From a checkpoint of a small transformer trained on Wikipedia.
Size: width 128, 2 heads of 64 (1 for keys and values), MLP 512 squared ReLU, vocabulary 2048, 3.22M parameters.
Architecture: normalized queries and keys, some layers without attention.
Training: a variant of Muon for these matrices, 138M tokens.
Each number is 500 + 50 x the weight over its row's rms, rounded and kept within 0 to 999. Layers, rows and columns count from 0. Numbers have three digits each. The size before them is the row's rms in percent of the matrix's.

# layer 11 MLP up, 512x128, rms 0.216, rows 249-462, columns 64-127
090:520489509428521483506540496537520499450539500599401537488527431487521483589466475538459516514438422423479445497459464470458590494484620495510431362465446499616553586416485461485528480454480568
095:523580525534432469515536530622481327546532510527443440445577512572577545457511522445491551452552523559496526525549425475495563585505489478531496516491487543422489456461449522445500478459517582
109:419582519478446384483439478366519483624478494537511444552453419452401464511483453576456541364489549561574494463477494395473486473505544520474568486534519476547514439449507592612531517507497545
098:489620456496504476458461557449493486518479584496535460468471462578512477411550478636571560511411425545486499582534526509504559602449461511461622538458491490574471528464385609587516539523500518
110:535419486415450488314498518584502522468578545489487492528597519486504494508501550475499450448516419566538546496509494423585518473549495433536454475511506542458548379478507460590429494447431502
105:455507539447552433488511522505506465465492473521404500475550529484576544405539528482542463463461450606509504499420516514553584594503566391481544507518392428458517452481470529533546498416455542
102:543458503467614444525409505517523494476504550542492581508588519547476481540534485533482485588486477523513397502480538463520521473555604554552531473535520495501436454474565494546438519406456469
109:500373460435492517554463490449551443576581490532585508508471559560549412571476551527515494456500506470435568490484487582528464443462538568559418465506478466543421553479500483497475606479488505
100:501447590483425436565551548488465506422511639471510473467470463420557556572529506426449520428502587489526461520452543556506500483535554426523418488490451563436544487584449492470529514491460507
104:570516590527538514480469549528531527490532503550456514529457548603515400447586467502558585457504412505490534417534408485596438542501561503468484513521512590474496386561518548479436498543549499
093:496439558498457619579551506462456479575481417516504531466592507556529447403507383556558502541453493484486425530555532505495483545502539497488470466609587529476523539416431579514421531380503539
083:523489443592434553459536483461553492610522437463478564463486500509481589454498507559491429516555565459467485533546596574510515498549522466506479516436583521530462608535534529529493550554435466
096:425499543564534535570522531604450474484512470393536531492495572461486506488634454536571446455455468511514543467489440552592511523483497508554461501500544465499439474555480482512456537503549438
109:483566524455509441514509502406492537442532479535507516479456370480497504458440364553518521521491418563424601507411495605554529493495517432503399404436534461534497520565538480504534505476605490
090:533435451499382512529465504530452490477567468445502489532525521491533538410568416586485515510490535472484483578403430479499551564519480554515556578578540528530458496392508521488487553428557521
100:562481439557633372496488597410592480517571473476505430506526485454518533571466502463405600557422528486479457529479518490562489544495578482502452484502493537493483453417545445437459569561515468
096:518448503572499514450532492546523495562424419500424459600534523503482472596540521570428507497596419466514538560546480491460486510416586499480505500466528481469534367575526481528502505512440539
100:505436545505522441488561546434450451567518441478467388463445511583491591457458432547516473470506568554533477522479584437501472465425481576427564554582513488574512557459405501482449548482585471
097:547543544516606548496487543510588406480496582442447514486525549624464518467592514594507506485542575516461490444467521550518510453408515512479498471523478507447436516470469401432524587413447480
096:584520586341427526563569531515490503510416517535510466446544486445506506410535543519491484493471443429503442453401546514511518489425549451554525549501627492499491508481480497502465475484584524
101:509474518442528393529452487562543524581498546490532470556418541507592427439494438562450516529474475419553439562412446448487527501511567472395430470460664492414505468467525401454503501493568547
110:523536569507513459472532439498441533522481460501490484467532571533539469484497413463463532485571375545543488487556518531531515598474556478436518571581501496505517490610482563472516501454525551
102:334535535570459540452547467455408498472546541551517453490533533478446582490688503543442521525518616603403561620488468416473540539551484544541488553572475536507506521481459421435497493451420564
097:606459602497500433436521479610448531570553463545501538476452413596514495485442511554428527501490557474525441526496507524466611495490514462485506470543552516565450495528550515457578425442415436
099:480479578395475543569505481416494519589438414453518510490512515518477494423551536537577475599415448507576536564447432462574419483509519431495459522547542513478533514514506640484468542547618560
100:384520442562569509526537517542598453443482509476567465450444471444536495506398523463526532434501488498447518435533458537516525512557519502441448420534440531414413441533459407549581511506500502
101:543539447529480535418412485525483488480517502484456391501558601607579545503540515567532519515519533488496485579483505477594573511463526385504447490440475453420461438480455540497531450503554560
097:558505469472532510508542634438481492514577535372520460559457481499563562443465560476512502489467468575451511547537466577364536518459513498527489403517545439530492459519459499506455473491447531
097:441490583525421478440529483571551407497613605489551521522527489588456478496600401570459501501472528502565493550542432474436497544570487500446434531541474484496569429462443560481424429515528517
106:628575561529442512465458466566570544541505449573518482503559500497504558519567490539515508483552422473535468605525530532503497446481458391489516533549499542533537453542472446528511465419597529
100:596570586588463534517561517536400485578462543541515511557408447585536488501582440522486478462499507438537469520484483441548491442528472483452475521566577496512494437565511466579415412569565498
103:543511601368501465499477513498548540514512436482511439516569424513544448510538615483414574478565498522564467449464512473643506471510499500474474504475606465495522409527528485518503578493478497
092:508414452591517507423525594561578521546486488471459598401455488497599544484479501472546537579517455458517504571507496388567587408468515540556425483551590504504519569514523570505513464474479442
100:510540604451476577465497457589516436519563501514550438507535501520502463490430486419520552373444488452433493484491526545508504457482571462514542536498513482423523510440486520413459418534599560
098:486476521464451387510470519428657475449480475457498551397534535463591458482561460497446471508506520428482589442549505480529430465451535462454478506519504515545521547443591503463476553508446475
096:535576517476471535520511554446457403542468513463477540481558524426497649546534476429451543544507474491415549485493517505537454486521532565477505408443544481453509416604440551471516527419593385
100:544534524484428389421465484584472427603461577512445591516573446463452476573585508519530553498492464521444404513574434563486540395444524527535514421462418462578486368528481471492510483497469552
090:501501416507469539514498541532429462613569460509471485377541611422530621498415425477514531464487454426380474460571442468465509488468554415518504499570607460526464568509542471530465535475464547
100:438448501484475437493591561384525468509558519500477530462434498530556587555468461471476473521503407529523547409488523524568547470435547472606533577459593514442446426534515544511418538617438494
091:490358548561542486581414575521503467510529511566447561538511510525514495484531529475558537558445506485497482515518466489485521515492519529432602447528564508501496457478497522504464506474476553
096:497431483546474484534502485405574454461505488497482490543508588477495473473464524572571528590521485562417492501449447534567530579513506490433390438480488535483475488457512496504458601401506476
097:513490512534512430500459452462461489649454604491457470485461514555481492514523406576509539479518589492495497482555614488466514442423531485497507511547443564462578492548528427495533452424529521
101:493449488501529567588581561486482465532484591545490481493590558436372487594528592504510528496447511552487478533535431540453382392485560557474470480571499520482399573501529505493503469415435525
100:579465515519440402457548498367491515447499412479521491529509460519410486483592528523554479494513500613491460523567497555419516507578513448449491535488474506564467556441425527503596400445574519
104:511540416486495591535527610339533473461481501497491536480432514441525517533609438423426469552493364545458529542605547578489511522477440485573459529505498484541513464485438462453521477538487492
094:514456577474564531527511617483488519580472426522429504475525512470543535465485451516461451522501500480471506554567461505486528561556434537456430546465446462444449573437453451574469504549546547
102:559438511501493504514498531483496472503448448453397420469486533450492460613466397614589490484501609465441484517593551567491512534437513538535440458576531409483517444502477497429565540478437405
107:504502521488406463433497565466534526447513519473466501547491610478529506469515451452459506401452567442482444444523475526545572479561534503390560529411505549534456578500438573502496470436475511
101:540510438519483482521429497463478511521399495450450546598493513498535485431483489520497478537523479502435443485600490548498530564535557626432501451456594488503532485561561475504502544518494518
099:512524468522503478505472516569504521483515409481532553430520465637494421563594477485469512439569449406550563511559578440537432517548577537507500496537498540498551449524523537470452421508581483
103:554502583470434515493546484550531494529597452496490560531451406510452466410469453334507515583508523521411460531545473513441613501533601505511518459591498580654488523521483489538536519479466547
090:509472555372493527530429578513474538603456436555511444506438601576491427516446485572472563460490489555448475482532443574515485494434447508550496498459507474419419525461509397481467539588536444
084:487525551512542530529463486498573546464484464606451441463430411509596512412558519535506409472492513519473555482518527582526601566376476438601467550478526422534588428483498461486434541505458577
108:578471464487472426513503543476443578391453456509448448528498488435567493476489483547432577476570572432476544488473513475542532529534471522509538509540621476482459395482459474527486479485398511
097:577488561498435557493585495489429515535462429492551469469548501471486563538485492453438587530577399585548428485394527533518564470555484544541437497477484513560582474560515462483499527428450509
093:482527474597492492472562469483458487513576522571494473454521512536427509409521470521514483407421524419469463501506491584421543402513566465481437634442453517494530430458505514524486408440549485
091:498455502553426522504525533468433457578490447527464477481550459448469369429555483459638566518539509470509507452519578556568600529502484484492507456516561517433473446415466545593546513527557523
092:468435496467461485536530508541559532408373489543443521519530542487546503500585468544374497494567489371571544517481420506529547525526524593549515478513554465512568567423590532560466471525590496
093:627534440511376479488433547422555525481495402528436466550440609570536576490523404551547520465509484539516526441464471528490449505483565472493515492480480458463453576481381477501514483529506575
104:516472468492440481515499452478585458517479457440510645542401505540606544458530477598563529429465445505459514547454497422518530611486509477542508464464403547424500504432502474456585535526544592
119:523420542484498481590558426518545507415442547378438552429550529513553573590498470556476514570477513514468435510546540537600571407544478517489520566519448484461493430434485586508553589581502521
096:543527474458427499470590494527403453483476512528538517417508401480476594452508504628463520551480480611499429500422504404535520508479427473499534456556477449497468609485499455507557554433413494
096:517550531515399456561448493514467516460504511507518596507429515479473497457469392509455471424437527514503548524383412419405448585547520551477529510478472504500475537466456515486464558549495538
109:504567519542585578592580556347492456447573463434510503485526526475479478534470426475464595542466512525404485482614528506407495504482492528570503602510506411509512528433529589453425552435553498
092:527532534525491449481532487568574479516422510471499489498451557576527414519444534536463500456566530456518551504436462489450481567399494521545454567488474466515425508511597505555523452565598529
099:497480546505461469317486484503551549529536521486444468492616460390572547545494412558444531523523417405513471466464545407478467601492488552573473507416496544496525530603428457461544460448569495
103:446414370450516543529528470498538526549463555565373600400478524405460555429551504456493566534606546562588490453463371502419547483508522534479487513576502473525519573512494537554516535461500503
103:635537486590470495585548592490440461507502413505545564552477446565506554489509546567484530454476541462397563544525483416531412522449540520474432506521553456509618528451443486558532459448488493
099:491502430517539522476427435439586613619453498500565558557529361469422474561523483540503535455498567485558517536511596458484534524443588460462514469535481456465475470550593501489448516471457495
101:542488596477562425449572485498470445456451448523474489481424507497450547473456560521469584581469527480569463470504526442514560528480597485532509437577511603507512432504558510450570563545440483
103:515402479511499518553485498470501418487610480574408557489455469618494463440419478532490579545535513516533481524406517446436482466525542529459572422512505464448575443489462470556449498539488487
110:474509455545594594564542427500435564493509464518492489598482527427515514463428547469483508575478443560426455516592515555538549534407469413487536460507503573482407569498482525576556509537500467
101:461520455540472486489441472471543414532541489531435534560529434402512479511430476552433589435544526535503488477562408472538430528541534424555552529546497499484509516513565420481457498469445481
099:533487494448555518525504427470546509624571532463549613458520456535554433488507454539462482508506498590579442416455543473535579536485522389514438447550472534546512434513472535503521516468498492
109:410550435547530531417513418457579511521543412591565456603474441538487536484457564550481547473463588479567418457553546560450522532510563509432511538511571541480448508528486392523412413552532544
098:632483491524513432489552435534462468475442560477474522481404366521454500465518500509536591493571477518527556487416480528464553492490492553502509596544488560434419467378531477528507518481520575
090:538507470556574422468570578573391499567502426551551528528555523490552526531599529503577544444517498425509479514524556502429528497497485457471456547493480453452472446493478442496437485443557524
103:446474508478529469501411448506587490568525510520582474546492580549547431500484551596525511454440467549426450564560508406526553470513550521384536579557543507459423426474591494540634543487407527
097:545500589468520503403541562499549501521519567405548587547480504488485468480530510457454515551482492540549434548489497563466522516557652503509476475502506587458378542499506503452456439448443571
088:589507558483415486534459504533591533487596558514507476507594492520473543427498482417490522522580529544561565467549437570471553391551501547483532520471422480439598567462497473568536510520482570
093:459502475514538457473509520503556545552468514558530426468448450485559519355538480473580601452499489477568326525488470445527578398445540511490534480443528507474489488509538519509511498433453496
105:512459434523530529441434472540452552548531436462600477609522509420460535480479474505498525432426462549566469417578509437469455487549504482477470467463524503479505480491510488528594461579379457
102:498475531513503398527528634551517461460519596483452511489488522526487526596557507594451478568533555567557485483518426581460496522431508531446472474492552555586500566424492513553601524416473582
092:476541527555498469496490558492515442412500489445584465552494454546554460364533487420514526505472539558557513452529506491535580467606517506456550474587474503514516483512544519478422480483477492
105:452514488420435513509418535497468472530485527435478514499514459568564617593486507459490501496527498465569496427534495534541515533531455540512580535490507524467524551557470573505444466474531453
102:510523525529536376510469523428492543546481537515465505523446425453493501460446629520554480521470421510500544385510565466509562541453523517455418444580533508572486500474448462462507546521442542
091:604327409452435429529500485499515478479496476479566551422539524551538486506459471535416543458510432580499474451528456450523477567527453558532442504521518449445411551481554396459515464517515552
096:488587532512455571433537470497439516445477473528511528510586502485555492508551485481416542539573543482560527469524553569531479497569579436557484527492482520514439489588510486396544578528529547
103:581456389560507537475436536528487491491487463453492518388510451480478565456490508501486479511605525512542421459475460530528505528525585512479515387518449451453493561455558528522493535525497556
097:626503494486442571568522494478391517448491585415527520509434431550543476415563413568527534508481595480554569505470537435450438429385538553417511540600528435416465467452484556393455514471546486
092:527440545587530520383474453485493461453494570496451549553451463506542497507569493509536619459511477422560514533581518535477625458565620507526461544483444481576502505534421525525540513473496519
097:528501488534452485511561492466568560447470486595452470466475461705435472402492504384546561481595531435551497482522442488544546505558535490490476473454462475528402458524524547419537462524516567
090:520431475469459496536553556456460443563596424511455461448539505537543470443592398471498449417451540531504429590538440565556530523418459435403550462487556470425464521498493472541476605493521537
094:502480510534513401530538501412448473555481581489517555560454504478550474503489436478497476488417551524454588521533423507488504479498467510379509440539420485400462358427470585471513566408567510
105:531444435470586467486521454526463390527449506437462448463565506526532500465546385482517618501466505510468482484471409504588529475469486447534519567594536485469435593428480553473508580650534462
089:507496540480492530494566452497478532541533466482469451503445533473478475466540571444548478483468534480497475454495502643450540559348540546527474410573512448569570492501528564477535497586508594
098:423449519439435533517543466520487434529550625480552442583487415562434503535598496509512458509401479520502531530575619478464564441420531511540560367509526477544521523523445553428478548565479549
094:500470511422437480538435536469474549606501524626508551452526475504515462391459524532514536495557431462496525558559503438385420507501472471501543490492540493509456531524457518354508427551512537
101:470508444499433510546393497476457575559595472524513518542392472477527590436428473459493583451510553505427511512552450571462588638498421435456517526421466505424534496465562529489530475410455426
097:465492524554476531457626511496483462567532435485539495496642513494460401461475568515449463472518533489485493481483512436502529519630530531493459460533482493504416405553466476483514527470560493
105:467414490520535476521570606491444467523609525484514476474578520547509431540549445514422490495467443551464410444596509424488527516489541442595526485422575530559510542591475541526503464486575474
101:536497493468514554437456481508552510468529484448440416530426563443521530516526562406536467569484515510421539578571534522476616473503509490523524413540464476495425489484565459601483444505533593
103:484432484576558444548470542434508500482473534506461413536443519559542570470535452636492454495510590518433532576486461406520548501538434497444501494544458520532468491521488480559545406519493522
095:543454494599462445488472429571573453519556543529476466531519578502474490408566429446413476491545442469517524514442502494559469476411556522563574492506496528587411557436567588465469554486454611
103:516515463488451494442458467497500494542555521524464491509491475560598494488569564473604547549560493439486512430572542482508514473467583559541597556471472526517499430498602544567499491491549521
086:541478500485431524486509411515424482539531465458508568500469519480493501471540467496451475493514541511535514477508610489488570570516562437524500414454555588464512503552484565561535573405518477
101:384512550451554467523476509525457499428527443493454601472559538544500529547529460585453496560494482581574538499485423494562445561523489502518553449529489617504453540443550565473541420515526546
106:559461455533446533491478451455448474450505536515440537385492500440497501596471483522439521467549545460483483489525475517595478462531541553435449402501562535496432578495531454570515453452606450
091:502541502481560530548464420553604448468526512474482444522490499499482508497480528501521535481559495493572530417452466552514453502535525545532544480493477416492576445435344520490628505539507540
101:501481512543505474527502532523464541484472435445490489524575515516554526467587484446469463497556448604510505470525563444476561474556494560458472533582460467528563399469563564439510509364548391
104:552482486532445516567496454514456537538547550420511502512494528502565382514463472535477502491481491476436377445535520360557430581423485473455467421517534422489499533476461425586520518452577451
085:494510661452472451491459513598495395512469529518515446431456521491435486512488535452424610536525533510547459538506450465536571464559509557615470502435546457413459478552565504444524443491550516
102:433507469519466480517494547495503538451511492428422471516588532431405538583506480540555612562452516536628480440499496384429433439478476403435519517646551418472489435442478522517411453500503516
098:501496437453508579448473485524485423498460528522486541425467519591511590548494397496503531486467475459444506591486505483432534550585429592583549492464444499584506548399477514543477571526574538
101:624512457520469414540523480449502521448515535485608439517463470494475520473506477399485552384535508527538492472534455511495486455496568405630463501545465590495476557506448494509498477489514431
102:410407448504467509497545476465520486538513510608398603503475521504564497569564515583511520461457539597422541508556545449487536379494471440396473576533517558570489522478469466514502469490453537
089:535604584418585411530519523521460481518521479499576481482467543491477537459378553471467578488586447591520545567496422455597393490508479515443559517464517473426438496520471554475515472489466573
097:549497466536541466523565655496483466561437487372499473508444555488544537422529560489506562434552508418363459427425499501541549521469499598525537508527500536464526469438489511465468591453481533
104:427518538471432471486436548483453448595523536494561485566477510455543561479455587441574463435491502497516462474557461550514535452476438359468527457518449466524571516463513579519464460469521547
099:529535507521507456459453602503567521540506379507473541516537556555466520525486520524496446448430477481570457448583472529578532521598516549479492545481398562583560525517503516471491446484523467
099:484418466512567526474443519424493476497610493456461501558493519599519500465565576484525450467416361427496554445499468536559479545392591483462562544467449505543519577562462540494537485415504560
101:477454494539502455500495401557489457428452490474552554506581599443483489509440513473426518566493454582583502440441491502443458579456473563539515469625504518488549619542533431493604512534537582
105:463462506394475606516565474477504593413505443532504544613467492570524530517513487476457521543557459466497411558517481481479533544534554535505528498529463488537484425435537496537494583590535447
111:427542581462585532534544501470547582449456392588508476510552574483537485493568574575473533590440456492523442452516534465563582525458505499489575562385507501483553400498554433561534483516541436
103:568524543515540501513520513499514467458529544455464532504468538499444619405452566518472521511473464455506389508460486533510617493526608449432481455597528439446509484517604455540507531425436487
095:451485513541506552448564451526445565438453465467451528522472553555519531470474527490432473537549496525573541480517522476534324549480622450484520403470484544509418487503542451539484519568483510
097:526542500587481439409525483499521485499342492458488538473507464474524541428467449429398500556510450587443543527539430462562537585373539477566473454549549481515502516510570562500487522543519516
104:526522493527513427523501422564483604519536587458426442411514518515468505477578495549457520501516559492486542515459529518502553520489496545456556534469472534436448512459473489514473618423392511
107:513493542497531440591480527506411447423515507418480384530447483452445516449486524557462558500402579524505490514409528449542552424444484453436481481435415519559446527505540458540550485495539467
101:491424477452501519481656453493547471532511459528415482569559598520476521558367475497470500500456496586497500510522635519510492391492512552501486502564509560516384518519510517481533510472457489
097:497511479502553414546482418460531547464443477454536564564446473473489500547590370542556467505494523429503439435458467487438558508404526483424490492516556411558460466432486590439415530479437393
103:446523533393484574560525437452411510462534534471452494454493468531651589571553519515464483531488580567516560413455519479533540472451566486448432572497556443417464519410518499491495556507415501
102:526477587485423525550420456459551496556596463525528512511514419541540442501572451437479494389519544453527517537502474560486468471522541438510507537460484499497467559500511565418494567532509464
108:581524471531465571457464545530490537539497568487493522497417535442498475483516441530440518555511486537541431428514434505527563441550496422482591504380554454480433554568526560462522539407397475
090:490469563472560499439544535483532419457500467539511427536485462512519442526498521532418544488474521533524512551571552560482466473424448592452367538516560462546518523518515572510458434497486545
093:496468537437508460541465506477464451523444474584435571384595568513528582480591498439559497468377549510417517465459456501440511470601561529473481512438497461486527573455511476566455475397459464
098:455509525433515472477480416533454527475399501470562422535529423534364491590492454571462474530537549488410489533471580494531516492375567574500585391422602534470401512553454536557450505479540498
099:474455520562394461537548551481529543512600412438540560545411552520451444489496562489490545587522564480525516377447448484554481527474590446444483518535487637499432431563536405483550527543509532
100:482487474482443482516514437502537411617465497435489562453522547538436469437562422523531541497546451486554457555469399505507514463466513511454594494543532472449471410558498419477543566482555471
108:535460441523530504494475487580521574521502512487332509418535588404540497459426563594441496565539600484547477482472489542485441514532517484542479488460377519508450497443418537523411485445526584
103:519443532450430491527541584442426523481447504544521589495594407433429458524449567442462523480542473563465531483551467583459525424487505550431523560552570558532389437537359498442520525412567464
092:510460515585553468565520561385515432481493455512439507419429511560519605512486494457612509517532431551508547453464493548506511494465563447379482468545474488425562615475519558404565352548489566
116:555535440487519615457486465543411488472413517511543434421528446600509506485405465580462614499437465442480506453528499447572520520541506570433536521504458467477498624528522454447541552439501492
099:535481455438519516449478523608452456519455461454445549520509544489522513516562514538421522543549487435474543504557528464492538505521490490590551459511595432562514403566536456479531416476476446
095:539501585411460510528510498460499589462523418477526561447515506466470478524446479493473519449482532570620515589526435489497542513565631586597444529470513398569501479492463481578505554438457467
100:426470572574472497401512481493475509507399468450496557505469504508569465465522440614519525514573496422503555610545552495492419434512496492547569488580548392458609512512548500527493495561604579
094:473457470573507479559429478551420472504555523483486527540483489529517507473537485514452544507502523521555564490510447540539488522595606590570473545476551508465485450517510518431387503492525516
106:558565565408541365467526495428523510489460528524570501549553462443530505557458487589417604530434552499515518560478540510459513506530506458485433515520612420592493507472500442485432472503531534
107:425585482500506487475528501526484632512458528511533569495422451502517478449499468564572526521472460498499535594461518499582441468506502447552498545581525478592494535347532481591405403505493522
098:477519552439535459480486502481431542486431530441498479466480580515460573530532482444415562486600529492472528550551473600485535499427578543533486427521465495467491485532420480523508465542532475
095:546491497445587418485473498519505514502502524413500495508451556591532537511494503457592467532515486486552492537550485594465452558465667547503511489523506431547540524447499613557398357542618593
096:476553537444537489530524552381519538598467518461550461451558543490531503623443492437508466469476506527525520460601563472488493458410539476568452524505508483418578424493428500475490521507394457
094:568491555454565445443507491433517518558678560482552500505529441590507469495540463499583418542505537595434567574525472565484463452430510502462478428537483546491477448522540598451507486489497602
101:501453538450554432551497613495529474532512433472441585527493521538481538618476527557462505411469487536422464481434591487515547450502530431571553484494425385498529477539507422528567445528501494
102:526463469480557489493534488402463433405498397586558525534539580586460456558453440506455523612517547519557445495529546447526497500451541499552425420508460527437467537380582451431481435503447522
091:535527553550459524504488568506508384528522515498545457496475562507485464524554532462519524530483420519498509545415414441548440478452456571475453545461474517438560511431479519442456504505481551
100:592534606561527516568421567554601525604493455573576490532539447505480499419427427469485532464491478569475444537525457519626595545442532487504477466476567548575552528501583459515494477417536499
099:547524429528479506580521550440584542565403458429428421589518567565525474527514425541523481481518537480504545421556467496402432525457491484540584527430501487435484501504592556496557554516500542
100:486513535537432515421547446373567521550477512483418469538525519416490496481586582514490560490565574555464481373495507530547502586490529533493582559522460438513515395539488479619601511494468562
092:546479475526516541406577543499448512542422448512509540423500449544576597580499474544444499546507553537485482429536534539443493525532526435480539484577488418630461549477547430531447546566507517
087:457527529480484529462507546558551523502497533482493445456588548471520490465485497514604545509491495432469603527562567614517448489503521523449454470402424431517509500546497494501438541571423551
115:490551489459481465400483482503538486485490566470481532440441530475590451419377540500422516478462532491590483482549469562530508474507480474427516521503490488460467513475543485474442519445483480
098:485557499556424500401514492421477588493532527439506567489586431558476505489485546504505500542560489484593466542547503560519411491546530490505442478581549534455537468509483536535568452542475479
093:550506533424498393432476579541536426528475483443479475534475455434457496506442431382557511543508521518476555500462440525437552492441553604494473495539520528554496506510480548536464511425533521
100:532500488476485471486574484450437513436459525381483460480559500461566528452444519620508466446423469497478526563441512562505507523474439503418561490574491449464408478421545540456486482533535479
104:493454524500532516420539494510456580494618514469396581495386584490562489353470523534499553447464553520574525557535447480501623485500468437504433513490538558479455477433429516433476375518481514
101:489523535499426405466476489553586512501434513483483507493496495475522618391516406528455460451434419488445547452454568594502554472477471551494512473470546533497481544459548570524527498441511565
103:492506571602625534502509470500539477473398436501439522523513540548567494400558583595448540488462487474574528478522505512573500539541493490597461539470539498474548389567454422500475481479506609
105:472510499486503477505494487411593377483519448494562478524480501599509585431521492466506589497453478517507531504533429531539552538498462540522535460506433490432491499442570504518443484470507535
112:387443543554391441564518531551543533503514573522505557451502523472604462539496456468415484579477517515433420500460395459554484592479495398399502459440457571477552471461462546521511560486536461
096:511464471400559485498491492544542496476485490468560543472527414454432553484532460580463524524509437490441541500551567563456561574451431628461592521443639429502537540527456402487558470485532592
107:392452438529440517525502471439477399432547491530494559547509518562639480542469441521380587462482508549527462492565500475466435554494475526437427494501546462533502395520470490438456518469505493
099:471497446506461501530567502504540468555490510415475518535437424453459537518456535574439531552535490527380522448428481528409544620439453488540570432497508477481493431520488520583515465431571508
092:492574453644505460430438484490436517483457492448415516487532520516579411479480454569390431545584509415400477485531489464465543420543502516485445508481587578457629473533564596462506575421528533
100:486432538416455463445476468495475461620454508429503512582476502549442564400496423531513598441482465477457490526480484448485581508480464461470459513516561541568422511506500486431478519571466592
094:461434422437471504496505419420550535530499519511480518405565592461590474519519567519438491512464500524457477559513415497446590511489440504532454518528604452451543573438524452578594429488517478
101:544558502496470452508445491528562449389463587397432551438585513543477524543463491458491569518564451566450460523496502501476486584474573495494513531492553525487505554476550540504453472450557517
107:452566497517504480562416595518515600451455491535542551494478502543482536542588507572454521489570583512551533465522547436400415555404571536539476468517554564432576513441487516430479406552471458
098:530648517549461538491531484437441500557582536521435528476475517501428480464494516496503433489451522491565558538483477432556547474471634460560472578460477503472614416510511460554479411480445587
095:464542452551426529468550528461477502456407472533574491439477558503452549556539509497445533492586499490542514464555489496559563548504581488561514487573480467602472579519524445588536602473446550
106:506448502535524577622488385503437522478462583468451514521571499560505527449476494506504568496451537554526483469613495332513523546546521512565518468497588544557448460560396468470486411407500552
104:614515402445590560466463466564413444530504440528538591476489465448540508450409573548580529532490543566566514517579470533522532522505540507570495476491466425599555505456487510551524477463456623
106:534482484506469555474497499543445425444423589486443447499504502572491458558506567449498560505457511481475470439608535544451492561458453482488551539450504453451509455490641607481490483542593556
101:453471350456489529484546426515415477611500481464471558492542492546482570536453559528514510493500576529422584524511554434473486533429513526535425449473488514558474450490374555564479418512546448
099:452524476466531476486501524457566572499498463448463525501448534392505467471567487568494559446456568460513473394495532539427476505447533534507435481456433483520473487411460521425417478503447487
091:516447405455550511579508534528521572606482542479431520420431486487501457514451541526436534486598386563547524541505474549526532439572422497405544564463433529572512567502455523591470512593456508
097:475379539508564462641510418517517421530467483520425524557502516492513558534573585610500479514586518554530570494456440493614595484448448480513581579483410484581469528466438453498533527483535483
101:553451428578468497539481346511427541521552583426409507539531528496536483495559526511357488447495479462484470466462509568456457495435555612522434452504520524511448490448500410485417488474429546
098:494399536537510537495437504434503497396608464501431424588417486572563414430462511531575529532542579477528538572434524504530495555554477541479431450539532431503400573508478485489480491568465493
105:501522516456550497528534571434565524391563488455496559526382460423547500459490534455443534432517503483507590441448562515598526540487480506547466488515569442508445479454461485514526598524528574
103:543519459459491461591421497441515489551479487408513458531533460452461536609500548511489527567478515462420466381550470488513459574446547556566467531569470439447480553383548441460483470464521557
116:511558550527466491545490506508464428480546491514526511475534489591530553499445529465525411473431438557535524448480498526560608508457600474450450583591621539507447459593483499446577514444458546
107:541486457449478506581580489491559526468480517494498519513600498441563511534477492395515494438464377533458523489489456459579536538464479430354545524490538548481528452451536553482430459512420605
095:484534421514483513511567536482496494453524503515448489597501490535526497395559606565490530547487493506495518467435523478487527387567511462641440567535511483522399500529520484499455550454517567
086:465535522474536514506478519457503550457522596460528456486517608556529505480538474458570476436557533525519525480528394538546540492473528480462418526498508460456610523555411504502520568525435570
093:444397670486509406436550592498430502426462526466488494440510612551473455562434535466509583480622491550452533491485494537636612477475529559443483525557506497461476498484433436461479481486505474
087:545430525417446524516506479450500487476453465515502539460531490456470514515502529547487496419475524533554532540481542440429547565444480538511527491512493389368513451388510503531577524491489606
108:460551458488532567550556522444480461489466537443504487411586482498423595400467465406525553512455597518452468497523452533415626556517567450527490503520489473501486559461478609554432455394511510
120:499578462481555502558529517550431549484563539476556551511538425541501371590512510521555532476436359633384493562498473538509506518487543472471433510494481558491493539404534469493538473581441538
094:434480521477473443487524549458461593540378531519483443543472516496531435422498442512500476490559536424514549451471560430504564531485596515407485448493470547507510460528476600512464437490580497
100:469490562430367480487597459555474566527521546474479493414507523443547518383580457478499533508507484537482539506406526480444533462476500527500497504491498494569398543561503539589544517392511546
097:477450554475548549482467492502631472408495431552579563527495617480491486511461557530388550494539451547571481526522524414500471467521530560551466469523576496458513469531572482557574585530599577
104:482506559412428498435504494523529549518492493462506514412561522413499434592485505501494555516622457583496537410557527487466512481514558502516500497489576540516519465571454508552535554465441483
111:553529490487464539552551495556477493483506512501518513596463502524573520394548523484568528474549483527522567559534485429392508517536514508582541541505491577495482542516451507607482446404419556
100:524558551529519527544464564419421519494514559514526473514531541524510533487460463605471532513512609467507574467440636521493442510435511453548503578559492515506521499505507470490466496551427539
091:551490544551468420564560511487439543530543535411563514443534468437514586489459446505549473538464496511510503449512584508494514529426445543533425538486547503471458523541408540557478575507520494
107:498491500603424581553425487417485473527578557518573510569398527614565501469461538551526548443517582484517523509498454525520511423519571524556550479463444470517490528520535544493515561531555586
099:465492556577565480468580606477554538565469485503583574543462445566568486548503574400560495453505531560502498477577494419598483544436455500470443501459430485513494442531536549483446584499550501
104:464523460458470561603500493494484544515478530564496511572471376367484488480553475522402481464484590497495597504517533408493514515496527547470457392429513514444535480549447499465475483438488529
100:509400414422438530597481552460480567532531397482518442547511485459476532461525440481427551499504550508477455566458463584504491523463472604434480555439513433389554452427582507480523540450568510
101:513494542580465542513506490454488610522567581444491483496419636514499470451499484499413455469537438417528572488495553527474452466436499516566464452530556634428520436504476476491517468457521524
103:484479535459647500400511485539486496467503517503517502469471607496543490514475456519520535489517460549518527501579533466535612529483519491426515528501542495565503436537505475447581356479520556
100:454469512536471520501540513531522406523462521493558442520500486506439522526434477539540528561413519475527586536492444442539447395468605461520496477510534543479528441595396518438426412497495501
103:533528467493522495450515567511487543509451529489530388515451563514495423533536526513446588515359491493509532336609500516473511535513521514444502430547572486508498436553531543469534501474500536